Weights of a small transformer language model: normalized queries and keys.
Each number is 500 + 40 x the weight over its row's rms, rounded and kept within 0 to 999. Layers, rows and columns count from 0. Numbers have three digits each. The size before them is the row's rms in percent of the matrix's.

# q: layer 3 attention query, 768x768, rms 0.037, rows 186-191, columns 0-47
# k: layer 3 attention key, 768x768, rms 0.0365, rows 186-191, columns 0-47
# v: layer 3 attention value, 768x768, rms 0.0387, rows 96-115, columns 0-47
# o: layer 3 attention output (transposed), 768x768, rms 0.0708, rows 96-115, columns 0-47
q186 116:524427511541409442459455567516432504452488477539459476564463509520485443477566506552480470504550553477477478526458456493509477484491452485484516
k186 110:493499505513468454497482563550526529501405548583465453500577510481479505519539550569519528562446485478492569493456424542511582482387522542488455
q187 111:460462510501546438422520491513559548516517498492428478547586561491505613585478541452501508503531553530493465455467464501498569550484474470547527
k187 112:634484478482554451496458514522578477502483478458520499503459510481485494473464533470478475525484491501476484514552512514477519535521533433376442
q188 115:428515512506567542509444485458452487492517443561534532474533561494511526473488589544511473455569546504502527602472535558585439538523467477411499
k188 110:530466520500552480501527435486485488465528520447512452448479541532491525491433488486560465490388525494535509596430452514476461492454524525523507
q189 114:588452501517462493535489582489466482482454489494441513474489564537525461469490516482513503527513439529477537501511457483442512440492513467490437
k189 121:573462525491515548520571456447388478549508489463511488448559501499499407527513457481551508490480503485553584470486544494479462533559559533472446
q190 110:523524454528546472510462552527590502577526472540459511464537500449487520524483524636443502484551514474540478540528435482479521477484481488476531
k190 117:527520492395517537568545525535553544567488519521475496434484503509502541538469437508487525475497566523503496484523588471447485507459490535505529
q191 113:456473514547472425512519609567440533498541496484470450443566472509489481468489501470479511487486470400510420476485501505451581498467523442451435
k191 108:512482497536533519415479485485469572461495510507553454493455406438424481531443535524570538515554496535502520472516504539452549490573462511538510
v96 096:522483503448501492479538495510462431497468546531575504492584485488512466506502515536416485565477538515552481498454414559567484516513480468483431
o96 090:508522474550523446507408458514483521472515452463409467523483525440532514515563480479601549498497504457474491489448513553477462535503543431486496
v97 098:539509473436517543497517560580491462530471456470498456505477509532545547469488446505481558445530504527548494516527482494534522462457442454484582
o97 092:434477481549517571571489413478485475495527550532499440477542472526495426576499531490588467477564518488460523518512411518546411517509516548441423
v98 094:445524525494477514528493550467485528536462497488530503506545584539496444467502495527438526449508487492471484536498504526516494441576452474433505
o98 092:527475491496550523496535515510526511551513490530476508447499498520541455557426455516510500534478551448507490578518523540536499512452517503520583
v99 102:494527456459524530500431483460496523468476544519456510479459545425482428440534486512473541572479482495533546502484512491579499456498536478475506
o99 095:575491514561522504533546492533550525547502449521535518549497501508426552506495498522524500509541526546497494435539495491489543468527514476503462
v100 102:446530505444448473500490410516462523539477462448478516416534475448468377498438529545424490481450460464388511520461532476491488558487508459477521
o100 090:612437394472445518491480515521556505485482508493487542518509474432528509489511411504465532496507489386515470469521448471589497445450469448500470
v101 095:551502553541532460537465506497503469495488488529536558509552547499501470440488544468505535488489470490497436547456496495496482506464528496514496
o101 088:498428454460522523480538559504575438484561486486404551481545490553511470494508445478539473477509470447493487486520489420527581500471562583464558
v102 097:492459454457481557498432458517526556525486521444458534535493485560544512506504440444515504468438432471516481537546564510501532490459413536505477
o102 091:421544489557461476521553489494431461494546450521485537578395543537479428591550579548501372574547471503476464522562509506472569524514516468459502
v103 099:518540591518505511481543462457505521530519508495478485517482489441486533502492453507498507479420540459555451410443590470486498567446488519504473
o103 093:546504466451425513514477554468551490491500503495508489468465583464455484498541588462506496530532437541500574459548443452532493506508518458495481
v104 091:460530499476391587467504478516499525530501479513530482438529503544570494502511440584488583554491451507482559556422571520500478461487510425484552
o104 085:401405448512501453432518509470495469486489497464529494530492542428475509487520551517491476478413519500530511468498538519513528503550468557403451
v105 094:504496556486543502489514511520544504516520510439502448522511438556520552468533470512522511483550503493539482584511477495471448456540524488421531
o105 086:442487458500483451429515507485479596543553575427467523528477452532444437485456522450505498477527517495542523559511470508551647471499515539491544
v106 094:540495488516521501529480513432525472553526434468507546544533514405536503479568507470487548550445473566492480498536455564477518458443496490489518
o106 089:485502488425437521479543520557471528507437538403534546472494441514482492436473414559490508471488457441530508439433517460512559450505503457509423
v107 099:544500437491595569485460464427502536588496505448540531476472521484472494538485406461477573487548473525485526512492555491520480491534515538451563
o107 093:504508483459490514483543449466516563498510484534542502475493482538464520528513481505438481476450465480577504468581470516569496482468491528528436
v108 098:456479568541443481480411576455501428433586498556504559538502591429541387540541459540519541522506471528499429435462498494486465586561493499538448
o108 091:423436486519452519515489437523561481508558526526502538549579460464533531479467485543494488525433514483505494512482437489469500464494519524567560
v109 093:415499417497501478538543554564522505490558479516488558411451455530503531479530536423498540421436501525483502475495532459490544518477520446450495
o109 085:575504547476501517532472491527508501501527459524498490485538473539465401473441505499478504524522507466532502544532521557466435417535479471520508
v110 097:453491478488474486501530474490506537458474543446526467551493508442499559468461518482435505536476470483473573507557503487470474498559446537500479
o110 092:546429422420494483482486575527551501545554528566469503432475491441516460485464466519525473553521522556520471455423456463593466538452536519558479
v111 096:469515491431499556456516529494512549478504469492472539505537503514436487496526518423490462572505490566543526503476490505532554477558528513491526
o111 089:483574499456492555524474473521506426522602497557544489572488514537493556523514457573525523457473449511506533499538508534495478522557507512473539
v112 100:463480490508510551517407534479483523519557546556532451503459470476564519458473442538554527515482502446605535506517504503522505476438485431502552
o112 093:449520510430455522467503553482553466494453499501473547467506476505505539498552508535475482505499438490470485537521530506432625521527515593466429
v113 097:494514511465468507474536547520463438577430477561434470437475456512511482525447457540507421504526457456436454430467519479476531568517483480516539
o113 089:501432483507488514496534515462507535515563550422498490514533539499553533504574544462474518451572454481508478467554504434529508482430526475476412
v114 098:487503514485513515555486492520502501537491446457488556541449453525513487533491479535502510503492503518440493542474461516437519404523625593469535
o114 094:528424462432474504487537472479521413479519535535474478518513464497549508504442517470448506533497436501478515435500566472531482513550501475476537
v115 096:489503487495403453424458527479483513483479509513549555492499484567516467492520510562486515523502422507463537454443517478536520489473504457508533
o115 088:422491509459518560496528491492467446528459509512455555507531496470562528510467463490522532575501495446490490598606536538464546462534443547446534